config.toml
vocab_size = 2048
hidden_act = "tanh_gelu"
attn_scale = 0.177
parallel_block = false
init_std_up = 0.0625
warmup_steps = 200
decay_fraction = 1.0
dataset = "wikipedia_en"
Each number is 500 + 40 x the weight over its row's rms, rounded and kept within 0 to 999. Layers, rows and columns count from 0. Numbers have three digits each. The size before them is the row's rms in percent of the matrix's.

# q: layer 3 attention query, 64x64, rms 0.198, rows 0-63, columns 0-63
# k: layer 3 attention key, 32x64, rms 0.218, rows 0-31, columns 0-63
# v: layer 3 attention value, 32x64, rms 0.272, rows 0-31, columns 0-63
# o: layer 3 attention output (transposed), 64x64, rms 0.399, rows 0-63, columns 0-63
# up: layer 3 MLP up, 256x64, rms 0.285, rows 0-3, columns 0-63
# down: layer 3 MLP down (transposed), 256x64, rms 0.128, rows 0-3, columns 0-63
q0 088:500529585491492448493505452455467533516458468513608576535487510501528492514538499482440432526485497572389525502418520486438557539520505491502537458510545540497497482460448441528515486504485497
q32 096:489452496537451536446491521551547600443482390483421569516555501533459486502472469512555486502469520471522520508473458498532512557569561515532496476489541501541429512540473473495484478472437474
k0 098:544508521516561521585494501516383525445502505497472413504490460470537501497482505530474609471472535449461489483514561508475535537484411499455573538491489510524498519425520491550534475500535491
q1 088:510482526586575482439430513447528455478536523524511453385503526471435537493459463483513509480510560475566523587451506449480508492518437511500547465485513488527458522528499533455536523549505454
q33 103:514480529540548488434535487479563572543502506513480535521446514568484512419534523528520560497528486516530451436505454482539511482461477500543501530393498489479524595503464474488545474392510492
k1 099:487502497485450497529482558516439463506512500516473545458494417484548496498557505494420481526527593507494474541493541523440421531427528556472514467558447506507391443529511513497531519525561496
q2 078:534561516505498458419507505496489499510530458556498505534417523460522489497559531520496484531526488601520543464537482517541574510474553468518415538465486490538564435429561489493443437477501479
q34 075:513475535477535518550474498462518537520511508481558526381553502515502359483524489453499536500489501442521472592481472501507462468465530502534558477459486576467458523481447495547530463522543514
k2 072:513533495483519472455523470505478558481524461548445412572481558456534586481458445522498486584527519447469564514464515486465495532530454587451566522494480435483518461471491513472529534523452496
q3 074:483467510541471507386493473503489472474495433568588487556545493431529534470489524476437429538549505477523506536499513538511514554447437486467545482441600541528531493525473493462514507511532517
q35 082:582609498503500443580550512430546510480505490496476463520497498585467551514554476491529567513494553501452459561557491474432433463541494514484446494527490463474498489437480456478511504514495466
k3 091:423444504460509474554519501533438526481472492528523523504418473521502520500387524500509429500575470499504472494550589522535555483512477460502553467513493477613538517543504525469527486452499465
q4 088:466484425469509511577497552493529452498497560543482471540483465513553599449456502472496492494455478472482484553539573519502585516519466466531419414542543501530529462512473442526512467512468539
q36 097:415545506511452515493517546556521527493468442554540470483483534466500431517478450460551494462510531479434444511484446540464461545553469499560534476497500470487555562585389488499516490516522472
k4 092:536436528489533532500554509430473510462470590425432562533553451481518566483477534548467528520447461494519468509476549479483498421481516506464499514529515546549407480465545526483504556507463462
q5 103:470537499491507376503547526535439484489527551484517501483428458516502495511583467466457524496524482549473547483445439561485518507452503535448512489436511583494472452520534518548575543536454492
q37 146:471524456521579521479469488596469447571530564531505457506502525464479475542522525495381533481432434488514514499470461480553482528501488570485483499467509591469429497483526548525532485501501521
k5 105:568408506465505455495459519468508476556541504515483443426490537459570401501455535463515525556496494459526536470449489527447524531457495541464486528520436499451574542547537522540504499495490560
q6 095:483489532477457512494474430434485553482555461449398497503508444540456574522445458493529519545468470493567482529445520502500519506464475487527605548456539483486496562495574472511461503529531540
q38 100:479506504484474519547497525517477487423474497510521459462452488519613552504470511533444482454504576484539552492520532496504529549518499457464485484544492496491416495535435452527448523594543399
k6 101:485539492566503542487445525530513510501500469485444523504487465559454548573524509527570538552537483524483428481508515500541525475432552494522507470484472445510568519449518519467524423364485519
q7 106:512511570513562461463537434543470530517526474456529524501429465517494469489531442542509565498503484487528473467457418528504586432482484563501587496449491530486511556468505516509589456469546496
q39 098:479536476520485508495479519546422505528500573548454530534541531489476496465487556439453548519541449474516525549494481494508466630551492527541496489476466467495484500496461562541444492464476383
k7 095:497447502540525448495455549587502442506421477500534456490448473471570506553473476543569530555435517496437488472473495548474511483486514532466510492569508519527551491474540409511510459549442547
q8 073:482496437472551543565414488519422551494488503460543507522529480513580506489509452535547543414504493470443492516467569509453519567475507560499478528486446480506527466538484469561460455543523437
q40 090:479496522520509542483535499477429461479481554514437523434505479532548530554556495512453582578451468415500445484460473520588502487539542551464469470515490512479498492516501496506601468540435507
k8 098:509502473523542442472476467500521531495573451513530522506488534497474427540510531479472513497460581526539559499439503502413575540457454536460517557450532514485481463464470557496450598543493441
q9 111:453521459511578535520518552526496487525467506564523451546490560465501417443485468505474570495469486474468529555548461501489486482583492548513482511533351485490484559507495518510519480506504442
q41 080:574483502554481460444542552496439484451470490498543445494557549450492485537525540505541456499566477448460472522508541523535460496511505527498443539430530483499589380458494506452497521499531533
k9 114:535475485493546478508506447538548565561538415437507516467533482521488449491481423502463515551425508487476544546524424491524569457466489463503551525486548470524405508541511453534520495568500522
q10 089:519528502525473457463534582480467512503514463442517553521442495520511481548477472550491490451540595540470445490462503488491455431521616538500486585530504480508476512486570543461455556506448505
q42 093:458496447522517506513464490559519501475480471480437465547480435537452549463463480526544497542510490502507459531603547486551553511483440460575530512506544480535456567528430554498475486492587448
k10 098:551540551548442537478471474447482531498493445490486543476558511500549531584455413473454469515452475460472525522393464510508490560552532535490514504508505487480500493464520418553479528565459542
q11 115:482497559479500452470565461576462550459518473474485463447425472564518539482529456491424548489568462473476466506482458500541545516497447574440559547431538524483499538512495536558543524493505492
q43 110:496559486517465550474490504577416427476492477423543581522505495453385503580516502518480467479486540518480464526472563526471493532503554494555524491469537538561445478462496496473488487554511504
k11 111:486469500584512486530500484508545517504527506487467449483494491475551501544453555437535501470477369564484519505564473499533522549507494421466412556528522541452550518512527546542479490490449443
q12 086:547544579488412465467547494485531472414485510538419486534542515570409516544502503502577559478546507571486504443439520537477512504507510504491525515422583489499457496492501497514492500484495493
q44 096:472592482524481532487501402479519469480470402536544535452461460532483510507489524557510494465507515492526457582438486516491525541548451573537517471464524473513468489524396501490483550550529470
k12 081:471480521503502562512499517546479481452595475418442491456506533426462482592529525498493478533491470476497524494472537563533443493494611499453493596550497527462542515508470514508494471468551518
q13 083:460470552489515569475491418517536564493522402516463524445470512498518434500492467560579422509547546508526456462501514519512508524410557437506511467517531517463484520493460460543519531508470559
q45 092:509518562495444498499554523430517547490511518525471473533513473561457614493551474454550541505497511499489430530453510482492489461516445478432439474491525449547537537552446531428533556462538469
k13 090:474520465493508525541492495525490483435458489482518596495487512497486435462457574546515410431562535533493463439513562527448464522502533578570572498506460549476466520488468497505492452477479444
q14 102:497493472526536571513493502455544486504438519550605506459493541474501426457501514458537462547490564469521497518539527488512468488546556529483465411589472471461522445473497428473517443478474552
q46 105:548427534488463474516522499463589513495503472518571504540507487482492529425501534529531475427566587517474510458511493497401447457417489450518499535446526536487528494530501480494495597500490494
k14 099:492543473479516543526574520414474447461524479465473485465500485512499515453487487465537447515503497610536527553499553507514482462605489499523506438599434495471427475497504469475511464529552518
q15 089:505502507493553459477544477508464470484484428586564505533481487483422506464526543535509503544531522474499502522533549516544433583540517455465452461482435434479480462544432463477461586524524459
q47 114:514497614487447584495497414422496518447468469510502513476546513521505541467489466560535491460541525504559443525532505489491487463526475475550574460514523440553480564516451490475454555472511464
k15 106:540549416511511484556560494550501489478533499451499504400529424443445516535429476491539472517447540524483488538499567478514518557566511468517468506546485447494501487542437525463523474573549476
q16 093:483485432549540571558443538471491525507477496519540556549517505443485449442534498504494502467533482427464447539579503516479455436536426475510498531524400464547557492494522495464494552546504481
q48 118:536487542498473379454570527387500467450495434543520442513516495500505486463452533533514458520556549502485560563492490466530498533499516570501527480496565503487505470485507442495416519482486535
k16 092:500482553542526458526522533574458551482521447459482466487469470502458527449509470475524496503581517509512484550515493555539569455522445361576528472447527478544479500521456520452517502526495554
q17 090:493475485571523532452492505445537449522500432465571514476541539479481424512451598475529478497464609530516527535521519493483437480547544511446475455580481500479475472538491518489473576484518489
q49 111:501422544477545545443509516375575529486488573561461532539519565463519462441526513496538504450494527449495518523460485480482483471445455492509482504474489564507550508440546462543523521507467548
k17 114:536514515456421497510442475491498511554537444477471517526463471616528508453529424526455488585487505555462451504472459473511495520460496537492560493470528538514417512557477521418498492541514547
q18 124:498517487481508514526505508476458547472516587490579526499498522425543486456540480450494491464502490427406503455483486547490503504521512606460553427486483581485517426507462480476556530544455512
q50 096:467554487545485539481445564594479445508539481507472479534507471502479461564531538445408494588480427480495515530516538481493534544501482553530464556515459489497486506453472545509473389487504495
k18 108:553473460544563469510551474418442494508484557453526456486495487431518488544443561511507472469450491560535519455544454538496530484536515468499533470484563546486479429559570476499522541550495575
q19 100:481508497550468437468511518504509495460476478473456529520482548546476496456471514553537520501528546536521527484607417407462489422534534499538455507497526440508488512567547529509419560466544459
q51 101:604462521448498490457534472377538537511487477508521469522491484472496567474532500563495478534557546515515468555495534461449481472496445486450571458514464500549434492497454480447549556504530522
k19 110:473492556498449551510477434576479488478570447511505506461537515471465495429445409465543441506556525470456494550519505476521487522497554489594467462546473462480568567472464493514458524525479506
q20 076:555468500558472556517495536445501507451495497515492504525520571559464488462513532541576522506558500456555462522448527465521478494486578481465492506477541435545491464434557510469455433401502555
q52 096:480520476475497507579468385534535561519573443557468450486485488478457445535489469591529503436566516460525503445485480538549482490487475479556481483537501518479516525552458431504478554510493469
k20 089:491545533479486575446480514490431422490460601525540543466594520500518517446484525487468504512457542550533511510443551500456465488539568511480527474572452457474486495480487506497477445463547561
q21 098:528483544483529489492554486552479518463480511468415511481441535525513596478584451499449550521492475511446491482475469512430469483514503588441528497498495559557464548535492534547442515454527428
q53 102:415521458542386510516501522571514496532542478479520527535499476529456511579470462501495462527482530471468481456509551482505479564611542466499447551501508457505542487497423552453505504556479495
k21 103:534544512525592528417450463509493547449455526500473506482530520462510461496460512464502569431462471477529499537445452516515500561430516514557455477519565565530468484477501445598517510454479497
q22 122:533514450541558552505451491462512460530506506527552479515547486420498442442478529542527471518471528472530511554534462508511472461602523490534444480604392498516534497526446471488456502481539512
q54 133:483467520462476494503578494366530538460446440519480540544473529521508507451468548483528488464569604491478478506500508500457493443483518471467538503557542456468515476509510446473476578553496540
k22 110:520529532543518503511536489511513522439533398513511480506567447455467532420554411513459455525456506544580507521512475471516549484538510460580477477484430501492481511530446505457510425526553500
q23 083:533504435572636527450499512436531437521497482528471466540520451458496487484492581518453479483485514486560495546510471459520455436520487484484438534526444474447480493535545504479447524526541549
q55 129:443495499470556459504505506517553524543501583510549470494482513523521410487529507408501459515479463550576525478487424504499487557454522513475503445452476513436535487508537490607531466464480563
k23 104:537470513387463519494479460505509449583560527478457520468491504548584608425574496537477532492491524508510499473492497520499488452460444494492515510525501513537499418525530470424513511538538519
q24 115:532532462548598542424449507435512468506469509561571509520531493415455435458526559526518478505547511519533492489551501524536475450521529469476427497533481483478557516538468437440458491481510539
q56 125:515467500421563469533542481429574477545493512526531478482472486500560490485448465467520445507463552537509491532496505500503488459410466477504506477509451512480489533555563458519579601504520593
k24 116:507554503444424499574559479508503554475576501505479467458462505497498498404501484543491474446620516507554507485539529487459507548561500523494517454531500472445496474535475450474422446522520510
q25 093:503476480551500540475486490584503522512544430547497506529497550431440431473459573456474488505547497448559477525554463449515507435563467509523507496517447453458555516541500579488482534428513472
q57 099:530461505499495470513501564418513530451516416543497466532553516474501477474461439550577430474531560501470510516481519487411500444491501498508539579498556514463531528545485457452535518538478584
k25 096:450495574536477512458476483529473558452505488474505532544571499554563502453556469490531481510556512459528453515530540480587481462537528478543450408485481491587496465498526509481484416432521484
q26 089:515555573499565431473531484584450506506509508502475551440408489526459551488535485463452541475485471542496531501501447465450527525490480542486572558454436507448486558490564519528541534496504465
q58 108:453515453505482473516532577565493419537571514451519471496475470476493480594485555440376526471417462491515524510483513508521526488506492558529519547532555535523492436459488525539491487486477479
k26 107:486450525488540488521412491523476497555464525510477472470488579551592478534505536543607511491565418468491524497504493498580484583439510485472454542428482486487517468485545497529494468488499507
q27 091:467488471487488510468485533488532450508460484510570493538550487456547450489480508455528470567494541478401489558490569530452484460592503518498451446531460531500600446471432552484528527521533505
q59 105:567508463540467507515438500473455558514510450443403504473529485472486497483493452505541495465496570572548504501634513424523526526498544467484561522577486460516468519502469466518475479528503490
k27 101:534505535562512488527587527445478513417503494483521506539468450545530551480473506513405546582455469450470518553508493508474575523523444530497434457430523474495467520488509462490535441477562505
q28 081:450453429516415508486499480490558473560482466530462576551463535514569463505453440543475512492441529465389505483496569478499472521544542545514472542545508494521525506530503508521480567558525475
q60 095:523493459515466541498558511509485433463474491470422508601470443495508552546450568536454476486501508547537487485435492525514498506456524471543490510516542518557455524508454560490432435420536437
k28 091:519510466513512464542434462518506517482504510461491514481512536527495499531540489398479527524442468426500497493572458442504531596566514524399546548459570457467506490506479462569475514559490521
q29 104:461461464543494489508496509448494460552496526479485518490517476474505463490467466539586420427515541545459461481554538518491502488515530451525451504601501472529564472532559439469530481497427599
q61 116:571478567454499522569544482362512568441458461557498486512525523541565554486499465513501510556486488469517502525479508448512433481473518451506491503454516505530457508564506447493433533510470528
k29 104:515523520472419468471488502518494543466491438487483531576498489499454479392458460523576471455548539495455482490500456551509568546530468514578575488531521446505522537453444510510508579469504510
q30 090:494459472520482535531532485511541488499466572639497454533462511476445516495503562524578538535530468533536467463531517550545556529483459445513453486447501448529560450498460509426527465508489517
q62 104:480489516502495505534525540410515498475506438479561552509533487513572464543446444497530424513565447519548553534460538457475510504483515398476464537507515508441513521462587556462449529516485520
k30 099:501507489529526551527526505541558493506485533503435392507455554479390521467550572508501428472526531526527481542547520501507528486564486531484470469467529472525532484565467486472535412434536503
q31 098:514539528512449490575478546536470542430558464444469460426519495544573545485504446450490523467470467507459490425473536495443515555469485557455546552481547526513514491520483493502568415521511532
q63 099:463501443495470512506457487597406450516453508478485506472560424443464531556513463555504527502551536517508479476542561576571528560539499513528475496508469482522521472481452455489435515554468464
k31 091:441494499586516477433534474487499484495531529539490509494491577520511440545475536501493566498407467529441517453438503528433514485461500525481512488445547542524449548506477529529630533498480499
v0 099:587468545479490501476497485527521559500605557493482445497531502492528469521459578528506504446455528480447528537491525467542478439572595453519502483451466502470495462538416521469466531529462496
o0 068:474477509480532525536467458509417524491430418503525523493550559523491467532567465497503505545478458486490466554469504525550452506477424488550487486434425551510504573503508577513532472453584487
o32 130:521541536510476448472503519542466508436527553477507474522508453453492575459530543514549549430595504449489501428542525492472565505461468520464519506561561452532503433440516459504485549506446454
v1 104:443541543555565507603499498485495521476529483439465484503526510421454461468516515525456512498498549593466480531517478498494400481494443559505528501519512493415474542553525465568456492528508476
o1 079:572525465480516538522482500505459468494480481524525547495537429489475553532453523518415551469519436488531455548493583529511392461433550479555492499582462523540503480506539494457487462477550483
o33 108:409535486467488466503516483533467530524500501541551480541520485540514502483518428480626480548457434471515470545498439436525622532553524442455495519456500449516495533512474508503466519486503489
v2 103:520503495480472484498577472464541523463463567447428447511488511542573477533536465477488502490496570573434502426482531450524481535491522539458563474560493553577511441444499482464487565489495495
o2 092:476531509559488527492436518448524521492537564453529524430522414605545548549413497503508478489468478522538533530486561496552517490491471463519466448479513475472457488530547505467485398528465526
o34 117:503498534501549465557499492516436499508483492485515484508468507474438523454467534490541502468611386473524504493576408533471509558545494531510506487504488450503525562497504417550522451459493569
v3 096:503479498452480500517547402489430488495480441564523518484493460467496475551468457523551532473445428514545577477566511578526499478484451548519514428519556523517473536510520454483445499569528543
o3 097:510448408528544532493502500559485464557487436495438505486425521456498520504533510604439494586438550521538510474542505497517496429492518502460546539517462520491450455527483513514466498575532462
o35 099:538475570445461516481509522493561495468557469450449537524503540538449441463492538445460492456461552574488544537446417467499497544524527503531440506454508462458504583500531551559505498445521521
v4 117:555445461499471557473442461487476529473449500534513570502581495556438471525543516515472485410516473542469514568446515583468502509488475438543492518533473440441503527473509497488589511483492546
o4 084:496476491496460450504522499492535431458549449494461498494466523444532504521442478427448430526493625564496542544463546512472529525453507534528480521496508582469556471476447511544544551529466528
o36 130:532572511509572508446508517552476459558512513507539455482535544447459455479618541550481546525492484501468506491501498450522455442508538538435507505479465486518419458504463563458457500497552435
v5 082:485515519491515459532617462500537497504476488468514476499417548500529449555507475595520464487437519546520550547438562448501536539542460499498568549460458431454499509542472508476483477477465526
o5 084:500505486491498491474458455473435496476462589462484594577498436501455469507521592555541514474525453527561453414524500555544437484460533473514508506513463508488546544465535492448491548509526499
o37 101:458514477536513540547511576531540522520566460534522401496489575520488533484466494418489522465532497452464524517524440423449570450556456550493459518506509467512515458501540509533495411470484512
v6 103:535478516460495425495455500433475460477443539556498549526571474563538558485535477572493500524482458481532566481491523474524540555547512482454495549502458522514503428521446481591418456490510508
o6 078:444447450527539519552512505466557505525550483446478544528504519529462446459476498543406472469522521536497529446543497470449494521586491546514479524519582470431445522536558509526461485549428484
o38 114:432573484529469555487496471520490547484513561501497490438477472508474525497501523439504510460509497430514453513433530511535508465401442561502507538488394563493533520492553573458543537497558495
v7 105:427473583477427452463506484463529497500568510506546503519548545435550486507440465507520472478504573588452464513502455541438497532509493461514476514478491526484416554480538528540569515491504439
o7 084:479521446480510507531493486543461443509531525387537517545467498499481484468450625488529488554461482531536502565515455494496544427462554470552554480515484480531486514457515428525506455482575493
o39 128:544501511517478494478491542458444489521489497539457459474532451516584595571521425495444531535497481429492478496512579488516458560546505518440459478524554502517514460543450495436488464498464579
v8 101:543504533449568462454491517478497473442537470447486520520532498487497430449503461497499532526481521536491509463474488466467471478474588474550552559498454544425509475572445524590580533491570504
o8 082:445542489486486467512458508515431476479404500577540425525496462458534500486453471478609461462545494466533460557494507544542561505473473503527474494512528540519585484490554513500463515574460496
o40 108:424474499507491540496507449423509551519550527478492578509515507612489538557530516565467538452546429425479478471485539485581474504466499487514469515495462451500495506442556531464483491434528506
v9 095:454483500536523461487484515468500544575486511489516498447509533495400546534519485485467497516494497509472472477518502473565470478518535447571446553562565521511518514512513528406435503503442630
o9 080:468532448523516456438395448474462501541451501532499561507466484500518478503481512558583524455496474542503498508442471438504558482582488508598556532510496504487451543497516547483502475556432504
o41 091:524541554434536474568568510569496516489551459475559473474517502478474457510506442497471492513479533507542525517531476534471504513422523448456498490463461510488493488519462449594461597459548411
v10 094:440474413502500542471519549483503506510493417496499426494478528508482477562477483505504471500489514501567496504518529619571517459516540533486426457494420510553426536546484508510537528512475573
o10 074:459535520498427450494483483506476534494534512451525487493571434488468491509472537431505460542474493466524509575506558541433511507463455499503433512487481527468513622509442579506552515502581473
o42 118:543464505485556519492494445499489522458523436489487535506505521514551491467515452544448536449457592513485535475411420465472472503545538517525562459569537535502448457512533421563523522534450524
v11 094:472496550491492445506445474478489539523473561429499492483550536533592516466518525487508489564488500504481458464506445606504493549510541504540454552517473415489445439546510521531486434574511455
o11 084:488579526419492414479490462543485510487495435443496457501520439574506572530518434550498546462527481457509562524522442429493484548510543485441504515485563540493492504530499455546504524545452526
o43 104:508460517486500463519558489534432519498508532486516506522517485503522565510509469463454485566462470404506410585419530496491510458443458493480554511514523524564483529471514487433554538452586536
v12 101:461508547568448465529434511499460541526470427527503506540451483518503525575482488552509445433538499537546563542453483553502484568544537572460461514477490509436488477527534457454442444487469482
o12 077:563479498515572507504563473437547513511460503492523595512546498462620441417515519485414439460494441469516502525498498491466483501517481458493495462535463453511525509485586534496541499484525509
o44 115:459476450496456478486468534609483519484560543491480400516501536464406470510527477426524534558484606482493505469479492456473498488482532571492454546535521553501497513514451522513537494495490557
v13 114:539431528510507521509504550464484484467463497472503513523536479418518561537599459533507452474506467564450488533550517432444440414508475525487515496509563592513427475525501540503559511481514503
o13 101:490490444472464544481516548514544489457465506550529467542491517458454498512480526486468505501463524539533572452517566563526493509496480483506439556433364469432539521523495508505435534581541487
o45 108:508557460513565543521412466488535474604527539471476547400504482557521433497496499518546460505468467511519442523496481448576500519460544551492518449562508491514447492507509549486478450452480488
v14 098:505430508467466566544561569507492522448490483512523453509556542477505562515553494506435553536489490544441483558483445446537495490399473492561480484477460512481539441473516498504492471407546511
o14 091:534457525473558480563461505596494453557540528538528442481436508483514463476485456517522508516525442478445482485566520533492531484476410462540510436485430535498550587520490489552545507474486454
o46 110:472623467501495505480506467436509494555494505490583489459474503512448545539468522521518501475465454533576510544469471508543477534498618520468495563490486440465445446521511460461459462533486540
v15 103:511477588554480437475560438495497493538506473458542568533469453542494508507504538593487521506514409489536436484468566536481467464455477465477587505536486488496473472428562506500492449508497529
o15 080:502502502586405473493523537482439501497509472465458548508591472446541409510543484487470502552477554486502487485494526447406485506554533498494452501503519510470481533539572493496473542462495592
o47 129:550388479428525578492509540550579492506506509503513489536462563495487570474480505411504487506470463486505545521519496431537524468533525459490475533504477445529569486455459571468479464500544455
v16 102:536512493492488488481490451495523507521473474509497511493513527407478549495469531526510443510521451476540512467447434554471517492454548551525582561621466519524436494427511563429545506443503501
o16 096:473462503498436461511509510495500491493498502524457454480462591553493428490464515489494505500487486567546478528457489451471510593617455530476507482461594499500495478522416578532515513531543463
o48 102:519461476496553516463468549537522477505487493480476537557537418528521511532506487443471476568494562511467537516532500472548489419436592453508449475503469494529498549518541490478481407437482590
v17 097:503487462494488572476546458494524587546460470541553529490553489530461503526510460465531519480482448463516500539465493404503469540511458509503429509454447411528567487481485603467508532457545487
o17 098:407514564550498555528485481498492496468479493558516480427441553503461463501479542468485444477568500467555469478515479606576537504484577521517482453502465515451558476478490463521510443475503552
o49 097:581546432475527441471557517526551475565540517461534489519468467463436510483476478520500572473460519605458530510482496470431460490526415499517551528474534488499445496542470497502512572528468458
v18 089:454548485573448544505563516544409531502475477503503445545440457490452527497533566526536533523524530507494551432450480579505427492513423493468431507484497528480544475542500508462558500550507487
o18 081:522557475498491517490487515581546454541502482491553532519447471510514457505412540492438513564404457528512470598526519500463481489514465454476568485484448494488552505559457428554485476486528535
o50 105:499437474445514463533571473499537523458449513546525462573540544449479478488506421462509467471523536496473533435426427480463513529551549489513458518563555521496490505517496550460566588509496477
v19 090:504523513482535487431518509495500479421452555468503397539473436529472512537446449532592543622509498534528496506461445474512562510546507504519524539469533534496504491537463510454542465512494448
o19 099:516487504489479539511481467445379577531539498483491604507530488493554545436489497496560527487477391479539456507549489508471494481465511526531529571504488536573522458437489458486466473486504512
o51 102:425522553524547504518526509508529450455456529482494471505504448544419508563492540527500478470538503523468466492408535532540440497518468502475475402520497476459504569541590510468590487479501538
v20 104:479563539490470473507552444459475492541441529519537490487522510497510494564514525518437534485491517561506454551447451490492464474573528505478453470473442536420431497527524614466482583506537477
o20 080:456504401441473511493491527549473502535463549552574487579497490527492462468401460496451523533466467491555433534485519588418463522518507515514463506504518486506494539479527450551529526494508561
o52 104:555538574534513419497552457529483451482497483459440431440452512490488589548524520471485533499538540461495507538531510422570485516467497509461562532504556512533499462561427450483473469521491486
v21 094:429499432484508498476436419515499484569476531461519565559495437479459467506496542570485512471487515536422470514515483521532532489457467541540518447613463466551486555533520450486527536487483479
o21 096:488521508506505478485471475442422509552523490526522427507517458445472530526482494450452474434573541415485586564500555491459451523515460556486502490559558525517511492466534453594490489544512498
o53 102:530491475505508455497533580567596484460500503483472493497513540481583474465542494508559504600439455571507444488519464469507564509546526470463471453429501494466487505536421528442491495484473495
v22 100:501606518488493507474512545506505509459518516495464464504446384496526558501471549479497457518497524484508576493511500567509506502455507463539436514521453429438491541576517466588507437475446490
o22 087:518507456516525471547426479639459533470497543567546481506512484498529491472483460482544518557536454439464495487439532524464580561464501499508527445564453512524461493458440475488543496495485466
o54 118:470489467510460522480579539401552518454431508515475588574551522478531453514557520460443479513487544476467448488486471476441461475586469550479480521511540512540564485507497538455524500459497524
v23 103:510451475499443513496447528504501554504503546519498465536444542507480530469494542457430567561564521540494475517450485516515453553514454515531525496533592470438538502521446534536450443514406430
o23 083:492436495480579519522526446487499572491488556475544502505550498514538517463544497514534484600464461459497461521422508477473576506480482451452547488529512500568511454460413494426553494450538496
o55 108:517590550438473425527503492527468481543468477556596466499546485462513501542503405446537507462476438478494497562528463476464486505528512480483477493466475503449495526519554556493489591566495465
v24 100:448536555571525578444565502517484491468514473525488470467533485434536453460476510459443517599518539467532458462430495445498441488438469532537513445526484578520545512512567516506492503523496508
o24 070:504411515463501522534502508542580579519493535518516588510549543495478481433462484450497434534489501461475480423562459528465500529499540471507547505469467426507507574473492495513579487453445502
o56 116:525447499486438470510514441450492454502448417511522524502451479545530541561472455552535470470478463545503523536476501545530552544567520392570424518550520453530544492524509465509448504512512524
v25 092:531473495507516514472482469493564506504513483427479472364531524533509522492507484543402495490528431514515436508473501501503437562446506543564487561462517551506543556538466549460476489567526512
o25 085:458476486529475466477478464600485468493480497553520482531486580443445439504518524509556460435535546533392479486567450556497553531461497508567465469541495529502498494505528475503515523461452568
o57 104:563491584448523474530478550450476500505545449379552517467575459484514536499464517475553520526535457483524558537442541493505456473487546471468499522500433460502516535425510476554515488483550465
v26 090:470523578443491512483420562450502477520484492495514504502529522437435509469511523467513519464472530478498579500497528570553391467540506500541430525490472542500442468488521505543514547585513430
o26 087:500522532466552478442473513513495516540520515540511526484484503505474461476549515565410448543364532528503453544469421503519544465542515499492588495435518475511460489516496494566494506478571453
o58 103:469534440477487531571538427502483546437526462452469500497517470533561475538524467493459539504555472409524520513441549464456521552418452520480498516559519561531436532503465548460543542502508477
v27 084:512579483465539459399563488538462500503530504564526541494447505560526478521544458578516464459489479505461480466406453514488531438477474512523527501490572523536477478583488480503475525440446509
o27 096:437508352459497531517420511488480446542520521491487453526485566474481449451432564505489529426518570526554554475526558512498505543514505475497452538507488513544504524532464514534504510468532517
o59 087:506454556546442517507578542490543510469449507529498538472517506525502443506543531502536469518558454463451451469519477549494448510557496598464460447539478459427564461471572461484439496527471508
v28 113:551488485496498556497506483469495505507536558473390489439522491589493518489494415535464491562424551489520562536532500545436459463502523495438512500486568479547550454501510531503571514442487482
o28 076:472496484507556425421477567558454481541537470498547412549494459461480488536493501533515514501572527519467519536506559485556487436496527479550474459453516508423508502471605504521466480443521507
o60 121:461490503511481490506540465447461412525465522523524573556544525471473457491439572515533482442544443519441465555471489513502404459490520535508525500508501591582513486527485467457513536508476566
v29 103:502534578496524555447478478548468545534531514463392571491517408498502494460490613527446519526504520492471509450455538486488507487479472527452505500417505523530480553533498494475557497536451540
o29 089:502444440468517523496479531465519521510508519536499484510512515471543413466527482450487447501461585447501570494587509514515515517544531512540420515532452527436531469482504530530404570564463456
o61 121:533482499500439429520531479537537488457443445541528522559508554473528512508516513523517518496580476539441458459418519526466566490480501453438536508492565429580527477488442498466562497442533506
v30 115:554528496488540493458485487546553543537473563471464430513495545446474411476529463505523481532431532574533503457555517546546508485472487486485492472512440436549428533503471513539447494506561421
o30 108:422481520501512448552528437482441495467523457467477473556512474544486595523435471477467503446560500433513530525467512445549524524460487457544509524523493496533491514468602488530479568512482581
o62 126:529528485464523512512485506524472559480517506449497535541502450543523517481485479510493540521447404458491468551508356480439485496555496509517555489507613522497489535528470412513544451502522525
v31 103:466484484473460589563515543478472437580529484534491564517569455467483416519435531483528479540549470457504511524456462413518575485494505530496494541480488484521408509481536446528482482514517498
o31 099:566458547565445482461445481475528475521530444523462552460511540506465506486478502525524492519558505590457540431575548477524512529434537431528509529430539475495498504431550535495458495442474495
o63 124:472485473465520520465515489452554496451487548534408480501416466559559508529518503569485536491406566522537481480458497569552550500508441558509501471499532495518475505563407492502508471540473471
up0 109:457488534524450515540450513420480537412480472422576484533543481502461520538482485546473541473517529508578492522455488477453471531423575489466537473555594519522498533489535479498458458527478494
down0 115:528466510480488505547489484536511414477495444449520507507492531451466468441553494504526505554479470498526515501481625471485480543481473519357594511538485559517490509472539503539495492469545467
up1 105:474547451539447539529464479440505552502489586502470516467523505410450500420427582466509460525549509506507521456521493490544533509458489551458506442499431530500485532492567508488529585483507468
down1 096:529515501493454536512490507532441464478493470510495436517522585540446473481500478533479497517445546436490432505554513427498489546530507454510598593463525563502520413534558480483548545500478484
up2 093:588508478558531547477513466482559472467511549500463494567505536476532446453477399458511485548478505519494504468573446475511479480517462455487467463540524535541538458556415439494545488467497568
down2 094:522474444476577482490567528462471526427511530456515457484566486465474518419512463471542550523447550499540472530483507468440540459509478511495510490508521447520428557457464560497586547540556473
up3 096:546566566524454475524540505528462522540423521449506508525552482473488510508491500459571495528485495438516522590503504563489475505483374522513491512486479504543502558419498394482511490504466509
down3 100:579494468439464523523569480562488531607485536499471482538485446513493461446537523510464456476492513528451478514544548510511547505499564523463437537508459533455451466496525489541474546395445491